Weights of a small transformer language model: 5 heads of 64.
Each number is 128 + 32 x the weight over its row's rms, rounded and kept within 0 to 255. Layers, rows and columns count from 0. Numbers have three digits each. The size before them is the row's rms in percent of the matrix's.

# layer 6 attention value, 320x320, rms 0.0607, rows 95-115, columns 160-319
101:084137090115151173150150164123150130152103115140107112111116125113139177122154123078129098165132076135108059162126105167117163175115189152168147119146119123114177098131089115130101179103123147136123074168177074167118119178071092174093109133135148119114134129177181088175082147075136171073141122124097087114102093085110067149109102160118130142174132111131071123167069142110105200197129141107133181113083138116185122174144138177183099147111132162174118133155137118149103083107166130
088:137148149208189116143164155086135096143122147154173144112094098126070117111128192149136122147116141092205120151081127072116159108159119205140154094128128093104130202136165150153149126145116123167111101127127086139087096145127158138103156142191120119115148103085130147133113160113123073076042062112109102114159118091119150172154102151198114132105154141140121200152080111095165108108166076098100111191095099118110148115086068146136100121114142136096116054165117118022130146191131121
097:114221142116157099137124055149143131144101078080157151142093092132107164185049090147131083104095179194116119103101094198116170183163156149120135171073132116143128180200097146126085168138053114146112086099130188170066114119097132072119109153124091089089101186161089114162146111116130163124183108136076085107102103130119105091135108094107107127133126084099170159088093139115156169160130135164184136159113131114115085108134178135128094104152094112123165083111061078170089127140146095
091:104116131116144166154115167136146134121158081084105119115135131145140109107136132132145098117144151145093136161118090147179134148169124151036127095188087166154176151122174113095136116093131106144107094137175155143099132127165157179127140118116100084127080111138081100146043156074081040119107152066149116106104155114172069079175146140179120105140127089111166060150114124122152086141125157159164103062134151099113092171125109118134106160187142169136102129079190142134151105068094144
093:113154147030172149077157120140134172163126132119201045157123132085159119175155137156177129166113067164144108103141124223170147155086085179139136135119085121148141097104110127118074134127099128170115156095141193108143110118084199137079137113098125126111145085099126103139150122095122108168137105160136165124121123105129114125106070111124184190133122125119178161090117063179128171144202093154082139157180126149144150140157098100127097132127154118051173036116182114064143105132179118
095:145133070091094145147149125155155155138121164130097100117154092103129114111130054074090109073119143122115074149081123149090163146128157143104111105134141149157096123112152072146148148137116074159146111149177142094204137068145134122124081102140151087174082117119150172083171133160141150139185139114108075099159165149120163162076184094112101160158165204156086118115148163131092139065180190045112145115170061149088082186150087106084093077156086124115104156113131191142138124119085167
095:088141113171146213140193085151171123095130173188187107162162116140139183150186115087146084121059142171123167147130124107121121113060117105126102138148185168172190116097106076139121101107102146110102161118161089112171130150088101089143112112193053135142121144112065142154122119122178155143088155151178106124125120094126068160153146173188146211145134106113138160091112143151095103068167090152110115184088130148109084116118130068127168115160195176104116125117095160161138114140115119
088:124153181076090126146120132129164138080129117116093134215108162137145136168122126183035107191159193140124155125156138161123129093175130085173048153168087105129178174117108148171145146117085136181113129136115163158148096157118122125143123127151168082151144126151084108170110149095082139169167103158185113136140099152150132079124072144151092068136113147126095083153127107132156128163130117147144169092084133109125218132177122170165106158145160091155077195085119130135190137124091110
091:116076178096136084196091148097146125149151123178086101129105163055126091158126080170128098096112123155135120056088113064175134136080134117138102127130094121122178114145139132060115153130097086176022105111116159098146175145128126116139109089082156119208123110077091166094093154165103107160109149108149073093141171174172099160177114160153127103087114121141153104159116141145132127107178167090141153155177091123205171151122131158158109169082117130130156170167116151155165128113135165
094:160123139193133107080132135133119095185103113122171130062118104115163101162121128127081127112095097132123151106176210104152139109092130134086066112119106108149108126152105149163074132132146121099167084159109142131136101130101113128169112130141154182098143101148138169139120083134146079156121159144090109162087138120153223134138123113174124153112107146133120167160127164152140176164130144140109140150124173166150159094116130159128130087089207115099137092090109096159163131137070127
092:079146113072125108135144133079090162096147172098044128192073147073102209127119140155079097092109181166157180097155155102135101082171130110107127198143113141135124097102138110097115110145146130124158085138105089103137127089088103130158184121152121118132132129147218118175145146125129104123168123102184135122145106124155129122175115088112126152098138151159113076160170163137121076162127158132116112160118174127098116094142125114119078173109151088135165163107107233101160141120121125
093:110102176088163127159079088113176119110145063125127137110123146165095168178093108119124175117199166079117157135101157135138101147101068145140107096119164200171117089151175123117164171180081184082107141160124048091107165084072163101141198094083124143140087055219108146171134156162088107079105143162112087086119119167172113072148150072102111128137113136089082159141156146127131176142159075105158104150094116077107115100111105192142136096068164091051125164146148110126114143081164168
094:050120164125134127129187099154108102192134146126107094139164127141131106154133113111161090073131162176119164164157119147125148117129163108115160128112108155157073134111146098063139137094102116114092145131180134092091087109099144176069110095157123103149203103167115106129112168192100174093140141156134197197043149163122112195115167153160169125112169107116095158107119120099121150144101124165058114155127109113087162093134116209188112088144074107101085077114172134065138093147175109
091:194124110106104186167126091137131086094101123138163153080170117110141130169107201133125119139082092079085183113142115123084147111061131106100153116092184153055073099101137160106142108154102149147131097119094127097124136154176104080072145065193164154111147095103151163134128067115137138109130140127163117075154111161155119134127173135068143170150184110134137113154141050167179088152122144179165160157133089110097096116148149190177103124143117095110135141139101154092143070157122162
094:137126155151133135136183104084134060133154080123123128127114135104170077162160169151132132147134086105122068134135131101097167084093187209114121126084086119145160135102167115138119130183124143115135093180205112076153122116127180118142185120162057206091127105155133184085189142085200119153160129117142160106166146127156139085084083149143102116145124173108090128155130137130104110115086106171163144076174134125120129106160126155075136202183091156098113157127059167156118147099179102
088:125181134141169108141129129105115064125183108134121170127108116190143112100126099022113134141145104124077139120093055129074131107178172123115151133064119145117125132159151090119113162116106193104098159064136123102145193115083177133176088124128103163166108109178148147138160081117136121098167112145119141111090148122114115059084099146131093175144123077159164185134076194094120122093107148083117116137127109182151178097096102122165109123126116119103068056166178120131198120129133148
096:165135100122119149137168121126112187141126156052161095100159197117140111097133140116123183093133102163143056113124102084151147128110148128147120170151132123137157107109060163116126126157131116147149101144068111086161087071108155114206133135119113104157119125128093182104149176136067119123155112120094121164149119111208096092143117064080110178143197094080052126138135138151166183121069127135112124141157129133180194072132208216107138077110089130147086072167174128136104092167164072
089:124166071150098135081119082125103122165166108095096150152071187110095111116073151144084156143123106152102153101135096100128102136131196128120130161140158111132202175166113115151144129120124093084105156149119146108145118112138046100127139114099121047167078128120166146155129078153130085118173128153097088086097107087102127105165091115174058172129107140134117158097095118120162150120112141133148117157119118156141167099130123102094117170122073115109124196162157112170119133166072110
098:136119104077116108087135117116129085051108140110156071133174132191106132157123153108133064211162128127126113123128085140057146122081162153137136107095125130121145139147140109120141095206090116107147167152140128156139090107161096109142142139087133149072123064145151128110133127118150104147086106150162165101119123138123117104170178166136129141114108087104201113103127116097091159168155141172135166183139143117134138157107131117054142180154132142161114107167120136172094140115102135
102:150132118131174182113185142117128103137155101156183121161223088100111126159145093130140086127167126093111175035125205092095101100120150106136156161084114156093096205173147134146120125140124115174098168166141165163108065136104114141179144077139119137138108099122065129126166139116086109115073103091107100113084151179080195126117126127156158114121105116169148194152115160179152111114123131147160151142130134150173111097087114130140082175096166107134158137173131116117158119172120151
096:097113081179100114176085121147075091140160130185082123122181168164149125097138097127144126103138082133120113136142100173175150105126133114117176108089077123173164157161141136136098223145121142138156145110128098143135103147218179121152113117154162116081126107100152155079069158189093136164149087125065158166102163129136154166175128122115121167089147174152050064167185181123086196106139139115192155123122081122120137150171157077101077099075098137068115140152103150114062056160141082
# layer 6 attention output (transposed), 320x320, rms 0.11, rows 95-114, columns 160-319
104:129129167085082138140056132162112165095128100133132111116161138103075158163152081164125139117124100121143177137137127144158118129108151145095144123172175126154094109152111103101142090119129163138121177122138141126130136155125152058087117175156102094103195108159137160141103180146150094138187075183078108078122133075169111165182150088127131143132147146064170206160161146161113102062095130112120118212171117092136174103170092185163066075056107176100116132154093149112110143108112097
095:093086101144143140188200142127175121111118097156106142159076044138104163139103102148078110122167120117121091110037153096165124119152181167086163106125125075175199174126156136099117102107160139207116116081066125135105097164134123121159125154149119122114125084151078133105143085153127172107119116116128136149105144194097138163110137079112087125101106138141128113087134153154122129129193090130099162132127100122108164110150110122061209107074112189204173137129173078084092110118133130
101:146064119054114131174092156099161156084189133121174113132123123114153132108117093170147179135134102131132155144112143116144095119188049131087132189125089139082091146112139111112139151080140145135203134118135125119113088117141127141139170085093167088097130130140124164123175144116122176168108077062187125087142172106111164146119117176102132143177099111072142165084176122156144118103155137132149112132111137117171165167091118097156132139157096089116154099134214162155182146080131133
097:158142163120096123154138084113117156153113144133131142142120110180163134139194108077093124131107113127105098124178072192110155109073109140140130139070146091178056116159150097169148107112211115147131162160127070094147184167177141099150139172156171143090085155095101115091132181169159114120187102108161156151131170137139133132163113121154104143131052170136133161118098140144161129089145174164080090121103114108149180080090131087148159161145097110133102096107077104140151157093139161
095:103125141123163137080100163143153163095084069189157074101080059143168087113136095180135151190128096093108137126129102093142102117128097151050184156089082127131116106169138147144155122158126163134075214155146134104096112134142176129136104106191113115122099103183114133106070127105149103167090148117170140135054163148142148125116108117137125132188122149119164096069114150107122061128128130114157110159129122129039142130146131151159132125139110125118091157133111173151157137111127188
104:117137058097102141144132163152113086181110111120128110109145128106060090166086116125080117139072101142141113189105209166139096114154105174155089126107065102134149107164111088059123119169177142078122120105177148147107163148152106146114165165127103149167164084141094093146137135152083108130155103151141148152135085165097101102120131086124090123141138131127146089160142162121066145197173179156106100141118125144214095087110098125195095160165120164122101134179076131126123174155067108
097:150082102167152154149130121107110151117073050147115113170162153091122128107090121130104101130141142151072063154194131163145078179089132179165107127103153140132099180121138085101134121144188095159136156112088119063166154146137092082108165120150106194092176196147106124080149183084156086120131113153084194111121129110143097139107165112113143147141119130145093110094116126134149090151146064193152095118143104129149051157129113100082161126129111040148129128154133119187143164096116096
094:124141116143117078112117123212155058177111176186085155136104132206094200186128170118059084157142087108124166121131149105137127134159085152129168161092110167107129106131112101152134138157114115139082121095179155113200140135149129116070100162112161041103151154125174161164129110130120088118122135103104170084154111084165123091147125126077165079126182094118148158125098117123119113120166130106155137110170174161126158105126135063137146122091158135099139108165082160147156169084174111
093:116089093148097054099132111156117196166128098122126171180137100148073133166117158083147140102103135150133125139166125200086173105156063186150148081103055117109089108167186106117116123136131113109130185099140149130124113097101132122163168139119112069058128113138120087171063115144148100099148148130018152122106202120091138176131109113123092135148124107075158148100094150164065088132114103090198135105177110149108142096154140106132161091069132156162090112172088109127138202104106123
098:100144170082138128131169087124172145112177084091167143123089132121125125167133136090107106167109142137147100106099092151057162128099073116122078096203113088143159127122125108137115159094146147115087101110091091118216113143106111078139161160153116134088183108129142134136153089162143095138128185113123085084156132076167079083135096110113147126112141065119189150089125125152088196111106100133118124138094150153143110147099098112104111192100200113094071140122120125142111142168117131
099:112151101118152118134177162179100134134108155135124132127144106156112118153117198102118062093104167149168108132092187069120161115207151091189136140137159130106118123067104159126120111136131124150089115100143160106160207102126131140086110086123141139067140122114157152158152152097101140123116094096182163079175135032133083098159152154175147100125098159163138131083124169140138080106171089095130122112114118113107119149101109162159103114156144051158121127127041127144069112123106088
098:098147129190160137118160123103146184189193149089160194168103092112172141157118116178101175134186179118132148133136207121116123148119115167135153096129154138150096137139118106105116128122126142128163153099110114170143154165082153089202083093144105168107129146113129108124179147145100076120089101137085108153185104146144129176176120124161141087136130123135128115112044116095137175112110112146070111113102130171105162108106076111107180137139134134122145109099114142158152079084078129
101:104129076092113133150088106137092132100171109175122193120097161099057169139158120155153080112089072147124171152090136103155110121096169132132186136115089132087143171062173140133125132137180103141141153151158164048116087136116120071167108102118113182189129176117071162144127112082127125146127164091134123123124109099143111142079127120116090109150155197105116138118124100119212098133104143133112136101059132128187144112182091090192152102126106134166189171178114110114160129123132169
096:082138134193117180134129139165160175174114187132137138089132102108134112092128104071132157124106151123106137151089116150131089145096140118119199140118119155111142165142117098121152113084144137112057154193165091130170158135086120149125108154155117121081106157102067071186252103129093160105165159112123040072181091139114108170113141098109147183156163125131163088146083097184149129131168177141076062137126184134086153175149131132095120158144114145162143127152136088091086094151114115
096:117123129038111125162068188085102081112133087210116116169138068123138068096154086144120158141125169100130123090128131098137132119165128113194087122091140172134135094127117122101130113195141096166127125132116120146150060135114117120142081179117146135104133068069125121085146140150080115177116112112134137090124204111136111160124106153109147105106185148138112158161081112088071144141125054066141112119180150153135124110120141106149112130102147183127066089089157142078170068171102098
091:129145139140153167102133139119124154076138176179149106088130127085145151137111068077135161165168167109097120175099109120145148080172127113156106082135093045118054173087149160148114134089107136164117071121126150076164111097128211108157100112166083110121161148226172183092132115119111115119109091096166109175075158142123203132108150112131156141134067151148140181155093186098153220132080100145068096083156084106109142140110136110126089159177151144121124128078152135106173081145101148
100:102127133118086142095176191110140165149172127122139082098125086139100039133110197125127080112130157100114138175040118101187120112135105095060126146118090140136096152127138107123104056125158141062167103184060125128111133145079185137148097185184129154134127114141117099138072086123082097059147171097134171130101121100080146121136149113102112171126162100133097097179128213088137144140140102177149135170145136153151105166102114120132134117151108138137145192145104186153102183187155130
096:145120168149139123099097141106163130120154103124176099089147135219134129173073121099146197079125182126084108196119065143105110103146108153134152146177128097183182123079133119113100146115068137090126099074107114176118130124128099115156109132089051130069112150094115154154159164129172119086136086098133082140107079163146147086157091108123160151144138130169080169124167136190123124141148049141146121127155114135142086089133108100149104143084141131146080188074102158129092165078168105
100:111107157093157140119075137147144094116117112101108129117138154156135162158161099149128154137171089135152120148155171162111128136110170117127096099109149163171087117183141097105085135099102077146119118138163119132113095093123153124196134076084103165138094119088132163139127180144092094142179143131190176129170152143167170146141180092041148121142104088098119122091161119149067097141165183153149089138123124093130126166183092197205074129096128127089061096137158150119151140152089155
106:096163173121139166124162106104141094088108054165153169180120146155103167181190181077122135108082192058124144148086162059125092093150133130164130114158066145104148113092134129132170103160152164105136127126109141134129059112135120111065092159119146136140145098171108169117158139194161092070088097122103125112060194144166097129163114154166117092146148140087124122111144130133126139117106149107132103134183150138087136112104112130108143124163148116137176072111165177144069071121149119